{
  "num_attention_heads": 9,
  "intermediate_size": 2304,
  "hidden_act": "squared_relu",
  "norm": "rmsnorm",
  "parallel_block": false,
  "beta1": 0.95,
  "beta2": 0.99,
  "schedule": "wsd",
  "doc_mask": true,
  "train_tokens": 1316000000
}
Each number is 500 + 25 x the weight over its row's rms, rounded and kept within 0 to 999. Layers, rows and columns count from 0. Numbers have three digits each. The size before them is the row's rms in percent of the matrix's.

# down: layer 9 MLP down (transposed), 2304x576, rms 0.0432, rows 916-1005, columns 504-575
# up: layer 9 MLP up, 2304x576, rms 0.0524, rows 917-1006, columns 504-575
down916 110:483522467496500494511475471559509497507491470545507481470448488522463496475505462508497539555488535506518505514492511501548513499504479518492494500551465491498507489515512476494505554533515490500468494508501493454501
up917 104:530494495506484490540543515488479506461504532482514505504535498533519530511502478473475495515495471530495529504482534507508508478472461522510519505465456476502506515456507527510479527472516451504446534487522498493436
down917 102:500513499439517483541505509499512521475488467433522446481487512505517480488454491488497493506469535498501510512535525480531543503473490487489467511507522466501482501533501481495499497510527481473500526520473549483541
up918 089:472496521499499512545497515489487491471521493498511584503499485519514503474445486474473485495493516494490508506468552455472508509487452520488523492458462535468474530538463515489525552530516492503495513501526508532477
down918 093:438465439509514494495502501528500521488537505502524528512475467484493476496492493493494481556484477480544495497455493493504522511465487516500496455484486492506525477495506523513494508548525491497462478501534535534487
up919 089:467497553515513503491508456525480472484498493469481483494484542541495543461452474451535522472492500532474489445527485497492525503498496499499492575527485512495443515501508468541526471502489445495496500474486506474498
down919 097:466500479452514512510512499478505488436493485476477517509522492518519465515512495533523452523511449475508548550472484502502511510459460545493459444482494527525527472459522507467454533461520518514514514495478515478503
up920 089:447492475514508487490503469477474543531503498490483510451529521518495477511530546476502514452474491510487519473476499514437528494460516473499487482540514492485437522554533496497494516489491483500512500476512523514469
down920 086:554472492516474530470485517537491465487491450497519532495507471528511509483529463518514519508478484516496502522541485524514518490554508501510480549476499488500503517483480514479465489493484461502496497454530453497455
up921 104:518471471473486455476507526533496473476506514470522484466485475563463544486482497468485478462567506506506469463503507521495507514516504474501469539498485511508508520508518481503486511509502490518511522498478469495475
down921 104:471500500502467429522471472450509491469501526499527518512533511485528507513490470497492515503521510528507473492518532457514489526482525496520436501489513496449541545506471483508490505459525489506486500480462525526486
up922 095:496499501539512475508503516491472502519431463451525523474522480491547551494522506524498470549512512491545494479514500517480484482532508497520486477486472509519501533521529526561540494513528470546475515466503452529500
down922 097:533506531461515510517508496504489492506478457513511527522525523468520515515491506521507483522475510522516471486546511469475474542487489502529478518540516544507482528489511461489560513516509514521489510495530513532469
up923 102:496482514497482505504510467504489517492510517433511555445502515469501556512538487497511499526510493517489464461492486448501527494514436508516493485510518509474473447471441533512511494468507443533461539540513462429501
down923 108:512507462492493485461550483519496479478509519512491508459516533504523568499527525548566515470525518446531464505508502487496517504515477481492491472536517446481490554450513498495529474466488496510504511518529513551495
up924 092:454489510497539504463520472503474514491485534527471498505505505474495499484485493523523517485508475522503470500500483507484556502449475515474522504505539542525479470550462489540489469540517520501494510476515500460470
down924 096:558497490514499508492474453531546494495473540493501519500500492572477522505545505519481451547513481536496540521505476551525496549519552541527477509479538467534509514499552479547481496495541498507498515461489499512501
up925 097:502493501477508440467484502508498469489462519467542550504498476460495480494518531468501480497518483474463524437474464499483499497518485532460541445509532518514461533510483474521507493538492488521518514515511487520461
down925 096:505536532527535489478517474503530490520509469513479514492522510498482468503526461499525515494437484490520492493504494485498497497463538450523468517505426521495554479471505500447496476475529485470508505475506498543497
up926 096:470520503472492457523459529505509477511540528532447497523548534546472483495511476484523520495473476496489507461464468522479469512506448512464482484479482511492486504486543487560522522510509497524506477477551533458475
down926 097:498548491467473545487462494494511536480463507510531536554471463502528501509544531496463457488470501471502476506470499541573491558482524524530442542492479476479481530495523504486454498531483510495468518512553505481517
up927 099:493503488509473467500530488531491494492521438460497506454533513561481535473494466458509518441502471484505449470441499518497512500537506541450477465463476507493472538484485476512522501495536480473429516533509475501505
down927 100:502466505541530511495513483514480480530490530500476528508543489484500511515475460471514488541492507447497487498518458531476470436523458512539506506469494499531489523512497527486471508463480557525498522467528494504513
up928 106:524485513480530509485486512545484521502509519460476532521538528525495447504488489489512500466494503467464499518483484544466508505475503468501472522455466522436470459516510492531571495487497475488514542468497465503488
down928 105:490469482502479512509492501507450487514508517553520490476471490489546524468541492506548531513436452500494475489459473505515535460488485471515500495465511503510464466459503501489537461553436499482464501497510481487484
up929 106:481517536465517531499488469552482502458474491470500482511505526486481511458471446490488515504519452506498494496467492512482495508537507522505505491466494550491504539483511514515536553554527504495533495480538528478474
down929 105:481460511480496485493466497518571486549479497493486525499495566477485519506474487492465512481498500489438498469455430512522503509489495479486500468506494495482467454524552535556494517481529499516489459503517529506470
up930 101:470479511509509456495469499505484512514534509496532470463524575545512510475508441518519506495522491517525522518492477522526518479526498520546433543481472518489434539509468511533542500480473507493507475486496535498490
down930 100:466541514484464519528432482502532558509527499480518477467521562482514491497505521529452462492553509482533499527505497494501519545465509451547477519493496522493487521501469555568524526492512513498528486585488548515496
up931 106:465501490486468499485563501483493492487485505490472485503536497523484526522466511549506524468527462519527507475469476501456542504526510524499490512520495519536479512537455484486547468500513473520521476534536512491491
down931 102:516448548551469507510492489498544518508494486445520532498501553518522451517470488507492475506475487498489554490524471487483483495495446520506485462492512526498482456492531498532513506497519488499492513516506508490511
up932 106:522480482466512503451446491516474472493532493518474534515503490499463533528459510535543510521526504521504523501533477501481467454471508522485457512456503492474529510497534537499518487489505482511501511455564533555469
down932 110:516509512517502480492477480506520516517504500474471513522466516473517480523435517487492507522529563519546487498486530528498528538456506509532515534501487460518528478488468477527509505513490494501481523550519481552559
up933 109:498496519511485497443499458521451459491491450492506500515484483503492520472513489524473519485555477534501492473478521498454494469529514479484466523488456514549529473465524503489503477514489472483529533536508515500468
down933 109:514498511488486499462480492470532494496497482514481485515516509497506511498492462557524517501517539462559469445503495546475474482555508484488486523445478500485524489499513537472497512505480524466486520548490510529507
up934 090:514494503475495510512495500538476462516511483500496521448466509521502508475497490460488535501509514517521518416503494546501515462523531505520512522471476485511499481518511502518532443529548491532455509495472499508520
down934 088:482524520495487471494438531509517465522495563496506506475526538467514499460482510516480425511480490465517497480512492518504494502493526527505477527543550513473506548504512496538497513510497473474487469473503503511488
up935 107:512451494503446531514468485516477507512554483501442503475499500542480552503528506471499536508496477508480501477461442484488481504486492502438503493479487532508492511477468471510498523491559499491511458483486546501477
down935 107:481522499514487489514458483512511537474520513477467516428495494496495503494464499513494498519515491467489497428502493483493463532536513466495467506487512516461502541473489528513492487487505511464496455476516499471483
up936 105:501579478524495505474501504483457493522452533546508494455482536477511522500482509518510491501481468491493501475560528503492477510489514521500511510541438505509511498468507453502511504483473512513450467523536516519457
down936 108:515478472491497494466525508551515505496510449511482475537494490522487514491514529488449486529509487527498514457509512519533531498540502503477521506494507467490447477483467490506544506504499483509462471515461517543485
up937 102:490532448519512472485538501504466502518492494522491519480505470527494499509524496506550505513509499526466451475508483532485530485497488469449518525532499563521502567484493459509497479500478479518521492461508486487492
down937 100:503513537437464541500471516511492469480520500490500476512521547502571464513467474505485464512481472502482514500485487484522469506518526482491509489445517495530516507513513506517461495489495508499488521530495472508490
up938 108:508505501495478501471517492491508480496444469491504496526496504522521498530525563509563480478514488538504475494500465484484526492521500504478504527509489520537528519479539498477487495480494463505508513507522474493518
down938 108:498485498493546487477475503501511530550510547512534473509491510525480479530514493469499481485482499508527493464502556466492505546500460495488530487534502486434509518474513479516517527520482510495531465474478471474514
up939 094:514514501492511468452529466482484471519431485467464514491481579519510488433507481482517465533503512512457501469463464502487526543506526501507532497552552505520499503497494508478464498532495506537499472489524479488453
down939 101:496529503528496480464492486467485518530497489531486497457486463551526448500484454540526479508461526490506494486481488507498474561457513471496499533492558482550515508491518497474521498480490496507475484512525492468477
up940 102:477543516469506498459531502496496494484477474489491482507514531547515520480462505512515470485490498480472508517505494503498491457526477464515521521497467531514496508452481507544494480455518466505534467510494513491533
down940 104:508501452478514495467528578500485535525535504450519508495501458498517471502470483503506485489522500461538499487504535525533490484458478502557511509509448482521487545476455500493517522486545469528475517508477479500498
up941 102:510480485457520471511485506521462483473494510511513507529543484519502544462499525466486507454508496487469515518491475502475516487512451527527514513441494503493463540514494495499500542525490477497516474447506498528446
down941 102:519480497509557456529510511481521527479446477461496503508533460501519555492512530443508481530479520495490495539506513485529511500499493536491520488496483526519461494534519497495443553488471483475487493462517490552493
up942 096:489492507492513502527516484486515498520449490436502517515482517497462493499492566525496516525461498487532504484531520538512511544514502520477469483527482480518472511481498487510521446503514502544434468474508475490518
down942 096:504488457481457504491531459455485529520522510486473485467510522475504506493528550532477505473465533494474476499513506490492518452489476489508472504517477532494499522472503452513517521522535459450483469471492456529498
up943 094:445519453502484502480476489472506370468480482505504469492502466538496515470505488527464486537516517511488438479509473575536498495539517526526544489489436523523499548496532486471510475509474495527488496497512456496485
down943 096:506531491488505457522545468454532471451475476507491504536485506493470507440550520488490496509517476516546511522482440458543482515489512489476518518476531533510485513472487491483524478556483440527466511526479485489550
up944 101:503503524566468527473495507464510505525484483532498496496526521522480510527438482472479522554480498525516447490504501486469480491504506460512474541470488544509536461513523500512538483510454462492475531522516517550467
down944 102:472495527524526469501496465459505486476528474527504464491494499523468490469519464478500500470468496489454524508544447478477539424482524500536461481489511459485537517507508492443473514537491501477505501478497525553449
up945 093:488511517457449492531522491532465466474533466485470496543539511469488512530437497502497515521538511520543458482483509526456499526518540492480512545503518535504455465562497512516532474490514477509541521499524470499495
down945 094:493517553491500505524483486497470457484461518495500504538465485502507498494557469502482490515458485474501566474511443502511538460503536489536483447479528485473499501476482518474434543500518497481469534478513511492452
up946 094:480515494531518466505532469509502490470475527492509531450555493526467493499482512520494524504479480490469497523467500542508494490481427488514497523496474494487500515483497524539473466499529481532513496486482500476509
down946 095:485537547471564474515498462498529487504523532504514517556500463468551526502536521518483478489456485486514490505499505510520552528515510488513497528504483503455517484516507494496481473511478520479472509512490529500488
up947 094:481462540578503476522506501507509497533490511469519534532497469497477511465482487519526423531506463481483507519474487490510493503502503484495533520530537514494477506524498486507520496509538493508503520469521510517434
down947 090:494528491553496496476526514500503532494495502491477509462521485535540489532506481513474520479495520517545495475493508528507483480500477499465461498518495484508483536497457499483563472499486495481511489537458472522482
up948 093:482480503556491485484496529499519469450520469551506471498506524523505538498533473505554508523493483531513484465516488512511519488526456489508473500446501507532469457495514472474491489502505504478528501441459506476501
down948 089:536481491514477496490502514479522452522520540484494501506532544473515507566546548521489547457555482506500470512538530439485475509530536514496503491494484473528482505491503494447439487482457478481553483499485492479536
up949 095:474463538508524470507518507565481530527479549532500537473535533439563516531528507516484499490498503496450466506458519499491511514542505516502524477534513477447473454502481491493501452508516480491536506472510532520503
down949 092:463491475476504533475542474478506518492488463499494503512534465507537524494486480506527457517487505507553515518508532518480519496501537466502533514482477507545543473501487491495521456496458506508512454515461484492448
up950 100:533516496495535453482516514496501490486494525484509467508543502498523545493531531531462469545506451498535552495481475492498509498503500495522488452495503525457502521460508499523474486473540477506467492496534473508488
down950 097:551515519542527463440553513511503500514438467480523492496516504445513511519485453468506475501490502470470516459499499499433516519474513483511459518482555479508472485491528537538498484473517476531488535509499504515504
up951 113:528512544525497555536501441481473497513515491486472554483519505503541527512506507507510515509510506474455516465477489529469523500543511468486489493475482469544484485488494493494501498499529501550496530521502494473483
down951 121:497499536498465526556488519507490491438527494468513489479495557517521495529476452521555496509496489430474498512462526477500509491523459544454490537480530474531477495533492477497509508484519481520488479498453518457480
up952 097:504486534520554501485483472495482512473465494485457502495521499483478521476511510524533501490529483542501516492490506507489502513533495477443491481478483559494523481490493462488514496502524491488512485466467507443484
down952 100:479540510526534457501507462463523510465509468462529459484502498494540498510495513527539474529457530530481486500532519438521509533510470481508491486540503515523502480506473532480493516508492489552483511555500516496451
up953 111:508497493488487499518560494511472469482477479527484487507488481481504501420531507458520484555488500512529502495478461534483521484507530487445508486475501470504467479478529471467502498519510513489467493483486432484519
down953 081:494506480520534495530452498491504524536509502459493529477504521502504494534477492538466499479536510498502504527498549432523488533534485482561517493516477520477554535498482522540495509530503482504569494475481526474490
up954 103:505495508478526506510503510498456477484471530496525491526503512521502514502491480508554499498494455483488508510501479447481475518495524525483512515495506499476480515494449494488496493493518460497497518481501522519525
down954 103:479470516490534501527459490492478452515530492496516499488517463526486541514459450518454482510499524490513505499502515508505491529456506491491506512533496499509496511514492523559500510542497474496504466473516543540505
up955 100:472530514489519535525530481541461442410488506536456508500581528525483503505524532535508540484502492522516520467489496475471466478532490517545485506460522532486516519507515513543494478501550480570514504510540504481466
down955 098:513467502539482472532484493461545498494475483521519501514507500522512444498491535482474514519520500483513530506473490457539493508514502461518450562473509493487514527485480502469517524476481501487463516479534493451530
up956 110:491523520487474530515543520527483503468513489531507520490498567500539509523516552499554486469532461491505484493505466512449551482509526463526453540466501504513500484459449480497493503482488480499455503523525500525481
down956 117:530505542496521532558503564479513510536473504507502493530474490451513509532509517481492518493490491507506533453541476473478560500551525486520471489504528504485524538487478474522499545474484536475467477518477509507489
up957 091:486499522520536495499528479523516481493481560471493520508501507487459472512533514478530505537494498519526478513447507512459473508506546499497523493484484501488421485509464482501554472484468455511509495463478495479492
down957 091:535483474508527507538536462521508532506484451496513499552503495520481520508497507460502491485463500482499506556498500525507513477488538515522478488494510512529515509502507458496475501503495555521484493447493478480465
up958 097:434462486434528462498490468505477499498509499481512577470522538537468501482502532492488498513549489494482492509477511503506469510506508514477506505527528517511479501482503527488516504483537491518481530498517475512494
down958 096:552506531499469490503464464529474518498518510488503520494486457502472465483513484482503494504500494495509498519499525533478511518501528482463486504506532484493511489463491519515472483508535505501499505507460504534519
up959 096:498517503446496486493503477501494483436509488485488517477511560469532510508507533500522511535530480479477497546493518480501461484490505469503502535479522505481502489483474520487553505505539496514470518462534524495505
down959 097:467463521503495483531506530466505489502477462514514533489498497497476522508554507471522493501460486523506499505508499510463490462512484516506487513501506516539506509441528482498509488436482504534500486472499460494519
up960 095:529472432516468487521513516510484459512515492463500511489520510467500530478474549531506507561509493486475542499500467491511491513488534488506499518509515525485507476485482494516531488493455493494536530466511481479490
down960 086:503511507448498492532509515494477565486476544518519502498482534507482483468500515482478515486505531518516508516481502488526534525521509535542504477494501431532507468498538520495471530538522506473471472539488477477537
up961 098:482543584479493544495469489513510501473515503480502492499472491509507534501509506492482429514497492507485482503458486504490555508484526451515508494457481520463499546550503471527464496498470499502499500519499502533459
down961 097:499494520476488516449509477491489483514525522541535518540516495494504528476505516490510456498503535511460500567505490522510522475473527516515492498491561535525467468513498560516514457504546495476517519521501495483486
up962 105:494501497466503520458484500537469487476480496523507501493491517476509499496497489517498478480492486505486497527471530480487486488498458443494557543484473506481498460489497503500516492526502487536510529485549470515497
down962 103:512479499520498476506529508485506494536501487472519532511494520484510501503485512495476455557475511500499493505461460464474528514450491508511501527506492504490510459506513491475499493442516511511535571487480494479506
up963 105:489505531502488456490503506499438532504513462511494536526507537500515583491537484471500495530480493513471489466485461477504480481467462459524521484495503490497466535502514500498499517515502473539543470492505539508504
down963 105:481509481503530529515514469489494526540494481485494516522489521510490501535492474512509489508457496471538485517520500434502545512480500569429508508474479504548468491530523481521478475487502500486467444507526520462453
up964 114:451493546475452512499501477484500503506494473475515498520526489488524501441509519510545498507503472524443474502474504479457549530497464470486484507509507491505495465495489485494492503537535485461466486495510510462470
down964 114:522505514498503490486496513487464511533494541495533492466544466518530511499522504459498466456499509503532501492493516512511514512485494491519504498438502489566483527508508465488528484491502530466479466460497462508480
up965 090:477532539500480456558470480539481520497529494475477462519532521470487505491530469513504462491519515519521540478501524521449499490545484482529416456483493525434451516490529499468538459485502455559528507469468468523482
down965 091:520524523489520507483495483479526564498502521532526491520536498477503506497499517486500456516530528544492481564457504493533482431490537482473520485514491515497506468477530494479521478493477473494529510504513453490518
up966 106:492552498506495545466538530507459504488482494481463462469498495535494491496488386488491464537541467507510503491504507539483460478546460518500469500494499503477466519500481534483468505458523484473493507482529531550500
down966 104:511484500462511476487522534476505517501447506485503530510523483474538464523511508483468482566497534483488500516489470475508468535530490505502467542508496480462486496455500460506483502494485524481464521515550452487530
up967 099:506511482462521515502496503511461502483473491471479479532546478507500527515477481521483531477457537514479537512539488532509482443515459479521454549479466467485485484506492510490490507525492449521470490523513457508477
down967 088:521492529496505507489480491467511506496503514504460490508486505546496477537463481491501472530490519534523493455521497468524474505528478439522512497453519509485495514515499486477549484558541460513504548500526460500523
up968 091:469493493515506508503493493474464476463493475517458510448533525464498481460516569487501501507490491469528500454506426538514516463486515481464467508467481517485494465500502515512494490493466518491467500495497489492445
down968 090:522474488489522493496454494509521458484519441524476468455487505510544490479520466508523493471470500533506468495503492497494543523529509468507543547510514503540507479509454486497463493565481534488507510488454498559481
up969 094:460545528484512481518469484519488495494526512549488491499542493523476543460489479483528502489483519483499517504514458496488527475517446523506512490485494502488472501499472494503454498508484495514511489500511510492488
down969 087:496511476500476529511493503499542507503497455503498497499489538541486536509504509553504556471539471437554538520470446484482494509544510512483488518532530539493487546466482471488498464518509535539543454515501492472502
up970 102:497481497505464498504581523495481494512482511543480545486521511492528500498461522512513504494536485527458505498511506461513485446510503450476517492454488535496508478485501471496543445471537491510508490488507454470459
down970 097:519474561464471540507530491439490547504468500494485518521485490464566488475504489485473516516540436516498485502520466461500535561487523472501515549454495526511530459561492460522485497451527473527501517508556462510507
up971 094:481525518438538466495483493461496513478505486510516515535499512523520484458471521475543475509558493470507516508532533520495478511503491468530495483470516526481492506468494507485501493534480491525509464489523487521487
down971 093:528473511492483538514473488513533496475515494491485528487495506467491514518495462533502486494472490520489473523450517493434510486429519512472488521514504517488489557506517507487502555488478485522511505508470504471514
up972 103:474518510506465500485522514498478511499463509500485528479500532527485562520489528532500462486528429549482491488466421509492474502513483496425488467530492506485539537516535488528508477522508477524538505461491488510516
down972 107:487481503469484491455505511478516472527474517470484467483445530554495509503529519490521541513466504518450472513526486483507493519508484464460499461515493491509534479488465490491509494549500515492470499490466502489510
up973 088:495518491486523476476493486476488467498524531459508500466521513505490480509517462518505506507497460499470498508492470487470470490527492500491558475464557509483462452484474470475481543472447498524526471490514522544491
down973 090:508513454510486464491499531485485499546485531509478486480517507518491531530508516491468459508505489482490495473490465441460449460514501519455503509513477495482513478506501501504464506510490502512520478476551479521513
up974 094:476509512514513483513489517490486473502460485475469451512513523542528540464474507511504485528496503530465502493543472498490537554506497457506483492452480524506472485496494451529486519506463501515501448495503490522504
down974 090:496485471510528490521529475485458527501501472492527438496534534511524532494530451489495508517522537481498502484493477502542496535493482473498485489505485496507527515477446499522504456520514513491495448453509532534464
up975 096:506522526499442500535542492506486493471537525502517503492498539572502518512533480491510510446536500514514462469489507500475502523532461493476520497476494520532503462493471498556488508520462506471535507493504516540495
down975 093:482487485539486502438499513450465513503499517510478514491526505504478506487515580519449488543484515483517534493542505461522485500519490505494486518499564517478511483539540469542461481510518476496514446488537497533473
up976 108:474517529512463474481519463514484484482516527471497492502501527514520502454496476456498492509469511525461538500509443520488494486544475462518480536477461505493476495530503486507491520438539511521480518522466497479509
down976 112:459491502516524464496505515519492508523518538487479501483477530500549480473485485472497464487512475476522505531499518523449533502526486480493488528480524513509521479494460465521497503486515503483471505495501551461500
up977 092:474497468489493538481542499503475478483471511510479502495493518498516496484501476505487526478504436499512512443518440451482484493499511525503498491485497490470492500472448511512503506491495491548513493489467488485517
down977 090:501524461435495490472519509482510501552497527467497525532521473533536483467495496497476492529500527502502477519554515536478524529475539480499471527517492477487476486521497478484487493529486555481539511491472533551520
up978 091:483512516504455489505458475519469488450483496508500483484522532494502511512487517471516471498489461539534512488496513501484509479473526506474504479484503512498489484469493484498498497485507514513484459493471445514500
down978 094:526512461568515447577501499511519502504499479492497504528505507511514548519471481500540474446507492529516520485531489480520487504486491511518510489522494471491519514484470513465517507451510472492490513483533511489515
up979 102:485530516523441473513534488496472501487527526476506498504527515515478567459525520429522485460543475504471507438510488510484507452549494531508500478510480458485496496495514505536524496522514496491493525486520541479472
down979 097:528503506518452530495550528515493537484435458503485503509478517507508525448480529473513469477483509474491529504529551516502520444555498528545530489471450516520499484507499499538487454555509499488512495499438529505454
up980 100:530516480469466482491464525486481512484504471516449517435489543505516505527483514507486531454556490498499469494510466470468453503493462460502473496477505567545518494490497460526533537521473511486525505485475481512489
down980 094:473510528467515496473530484510497518504484509502511442513515474517496470473529500519522511513494507531476516479499496538500563520460523482488515463507478506487531511480478486474515522508482500511537510501514496541461
up981 080:505500500476522514524515515515514496523512522554459524516485514515444470447529472498486509470494498481487512468524465473518515526471498484521523527489517501485508509517491490545473511526514481491493483485490478482482
down981 081:499507510574460458470506509482522486486455445467525498510486495491530525525499513464495477470521513523510458492528521495502506480517503522508496505515467478501499490464499472488516522487504517567505478521558539483507
up982 118:471518514480481550482508491520485505486500546498487496491520526530458518496459475479560468484495430538446529435475515489519533505501451491503488478511450492523476501506487525480497516508512498517536494490486474512435
down982 117:501528520473502499496557495488487485570481547488499508473500468498496533512515509469497512538496497506505465461492513493508538519518527580490454540504456544525574505520488531505500508506492507486520515476487458562465
up983 091:431501522476474478485488509513486469491504454494507506465505523498478564502504522487477457550496482505507494492499488497490504512530556486536503494486444488491496482537470524486507543503494515503492472514508518571484
down983 084:510480545461494505508488507541480503474515555484526522497538487490508502509554504514497471517492513481497487492520495489510497532489496470472495467507498468497527516465467495486496530492472491495526537473487494491482
up984 099:547485511497507515479484481491507528439509544514496505490526489500418499489515465493480503533499481478489508512512512493466487461499483497510523484463501462495488469525440474507545512461532475551533452473508541508494
down984 099:484492459524473513482457558455512510536491507509501494471515514511488483532484500479530514462504562471517493501502513477504524501501465481537458537464525516525494501508508535525532464488538500547506457480500468478519
up985 111:502528461490453497480533458523475508511511490462515546521494480471536468522480482495499477496496506504516503464488483528518524499537481520507502496498469491521475508484483529556512539484488474510510506501528505450471
down985 107:489467468498530523546497490515527484483462475495479448497541516538519497478537558524505537442502506512481500505508472480495513492497475467496514542495486538512483500494510517519457495498510474522520483493511506516495
up986 104:480530537483485527514526455522495505458481491477438495509517469537495511474508498433478464490471456477520515497484483492479485489522516492499487472488505485496492532516506519528486453538518479483487479512508502489488
down986 101:477494485489505477526510506451511503483484540490503491493480508476556519495509442470490461503501482488514485475509496537517504503521461483508482499517467504491530512503542562500498451482543495473516490525498457510486
up987 101:517497495468466472523494482519512493493509412506518516486526550485480506493526487511515473445538505550490486483486519496495542453504473490528481506531456532517490524458524481519514488487519529497484507508503499520474
down987 100:502549462498524543520527503500483560462493547476466480490496482492463493516504499507484491482489505500489493500495501499507486496512496521521480510492480468501451457492486515517500456477433492503487537475484506469496
up988 092:478485526475498553512459498520486493488500488515514510442510553497531516507481543491502511525501503481481477519474481471498508507512507515491444488515504473511485524478506439462492454511470478474519476519479499499498
down988 088:515537457522470504502463505534503502458494537466508482479476492487502505490486489516525510499511487505496496462475469497487486484465499484514504490498544544480474472459484493459515510529521503541509523412492505524502
up989 111:457497507481504505473471534487511488515502530476506512466490546473547515485484479492513473523516497548486529477484503516478522520535530529457498479488488517506503475477495478499516542471507479505446502540505484524498
down989 111:513490508528462527473476501465533474512483478500464577507494509532532484547495487498503494488505534520486525462505519502485485498482534524522515521518536462490521513467547469502506460512505509476513522509496540472530
up990 109:502505499514484487496504476521515488476479481514475513485493537500498481513491535471528534469524468535514522536484510507465496505480537501464524496506518529544487505529483453486507503515497485513512495476515528512453
down990 111:503473515508444479438492499519495481487510474505496516508502512521522506484523528532512506518510484492519489500501518486461500505475519473484499498526498520522508493513489461515528497460482509521487466526463505545517
up991 100:481495506532475519514513486515508476482530511458475484486524497489551521486516486517529493530482498501456514484521506461485504504477497481507465518503478457518462531507517510515497486480489513501489527484517505488531
down991 101:476534494491497486469500525513471553465515506534505496535478510475488538498490525534491490524517468524493467531518499490507498524499526502518515446490482528461504517494493502487460502500469499482469497508517488509531
up992 115:486498500491454509439521508505509509488531507454548511529482516519489494518530502495524499491507486499511492499460528495473464525464531522475488508519527508508476500579461475491465474484502471511460526485538502519484
down992 116:481495503488470511483525486480517543510515485458526494503471484515530511517486514487480521485494542497482495526485488524532441539483543525454505492492485522521512519539481472495485534507503498491501506508529488509438
up993 102:517560514553516503450479483495443492488524501447493546497493545477496521488497507492483489494488476504472488507483471517532531540509494499475473496447492486484512509480474495471502501489492519509535538517527559481490
down993 102:508490501516529512526485506522511570478519514501477530517475515503523478499521449469521502470527507522507518531516478489502488524476538493504523501486495499465511525470509513482531537513530532482509526507498507491511
up994 101:473539526490518512508501500450464511484456480474525511452517498537476490509497506517551471501495490521484496519494511466468560525515499493436523540484486518524533494510501486505509471471461482479507528461512494503514
down994 098:469500534503526492492485506491513488499490491526491509493490504486460501499534470480507529518508441496499485525546509511519507482494496516508482508486527522484496513482462509462484515506523526500497524514526451506482
up995 109:487523489510508457518490497472496509475469460500532523500536501496519511475522541508534496476508480527475464545471486494508477508489510485483529501514502528520516479498493493507519511514488465479490477481512523509478
down995 113:492495516505523495476501504497504500534535518512529495497498472446469510476475539524448510533439480540493514464490517498458500527490479490529557525510504523508492496515542473521525491539482497523490496519477469492509
up996 096:482505552494497507463530469526513509506476520476481508481463498466477485511489474499482481471531430523512485512499550502466514489466503469451499492508461532501491506491505482505538514477468497519532498511482490495493
down996 093:504505548502496497513489517488492532541545537522464444505517473467501506427509501505475499506506532510538503520524516484493525527482492472496514525525487478464471481453497487462506477502491529454462467521523426457498
up997 099:467546508492525488517545499494506519437469496512497495484496523486498524494502453513492485476478508506507455499471472507519465457494482480505512530474493494505515529519517543529540475521496454518531522538477499503485
down997 102:495501505536470441534501458534519499520540484508466471498550499484535451499495499499500515473488523494536509514453497517515505501482543533510514529514454470472540494498479510517487468494472504446542534485541512492566
up998 106:487497492504489480503544492530496469470474530474500547530560532503527469548510484521470488526506505531510490495527521512484478499480520478481526493482514511546453440524488462498493532435469508520524500484471511496472
down998 107:505516508514476523512500522537512507477507514470516524500513500504526484482434509495469522510507523494480496474502527479514526506490471466478469501509551495493511572437465543522499523525487472546508516495516478465494
up999 102:462504498509507501527472509542504466485542469509485499477517494487462490457426479489527491471521504508432485461473467479496483498463463491503519488506463516510520510468489496542485551526500501509516502525471470507465
down999 096:558450489530530540466498462487526487532514477492554490494464480530480496508491510552492520512476492497464471503486513499468504511453504520524478466518434463560521468500498534524515488509504488490538493518488530517491
up1000 104:479495511482503513507463487525479449518495473472447501485490513487521485468466472461474493492502501456516557503506518508514490483528490438462489483510495491484469481469450509480514530497513473510473493498565510523492
down1000 103:539473498569514497536531510468424503498481475496502511461523487539471492507507483486476493526512495493490528492474519485468505446468480491548478495498481513493483505453484551472467491455473501442497508527516478516506
up1001 099:515554543497499466515464466485474508519466507498498514507508499493541497501464502498557524516506475519537505476475506524478532464509524459482490516525453526531476546498522458509526540473518507491525498510504498483513
down1001 098:464485503515550463510519469509492500540499486489458508527452471565516469504472512529465528540466483517518509494506506522521503454522496466504501491511503520448500463476496556504485455484532523498554467473521435496526
up1002 099:478559518508534513497531508487499527473495538519454505519498531490547556487458480508528498460488503517563502492489529487511518465479509462496514527460488456504494515505520541479498519493518466488509493527493513479488
down1002 097:537501500512471557507494487511515496508513444470496502534476502484497502509507510543477500507509515499462505511533470453530518514513484505492503485493516500466515477464501448528497476560515496451472562444473534475494
up1003 109:472518511478467453494492446486506510508489541494481530516522499533473479500569489473509494546505524496495449518466507467425515526450512512541524548505460527500491509530481486525513540510452489512487506522507483484470
down1003 109:463488531465520494506479497485496507517523478543537481515441473554508502512510476479475535522494512477514480540504528494534512518530554484499503461548553478511515529476508524501535477487503466519467480514519507472459
up1004 109:492530483507474545461524493509498490491449465489503487442493510550451524486474467500490487461510526497451521517525518486495500495477480535517475538518478500484475497480439488506506476488446520521503508512484485521529
down1004 109:493478475482531503512519475502503481522549515491455496504485521500449466491503520539482506454486515533503510531507487467552514512513484552490495492506552482531532485467489516478504539503480512518567476495490502488528
up1005 109:485464463524476480491485544500489505489492495479560502496481532490517491483476480508540482520504526519472496493494495498495505477511477505489468503511502515456463510520483516477513481455468487473533503513513523505488
down1005 109:509502461466513535430489496482524531488529510492519441483545501481513483523516480539556490515485498532504487505475467492510478497493536499485491483519497515488500469519504517492520520482455537524495517561530568485575
up1006 094:488484554522474533542561470502477493482498475511503509534512488511494508523511494504489518486565499466482507519508473481490427518593528463494543505503485488486474517484504496485515505528506486531475463505514438487491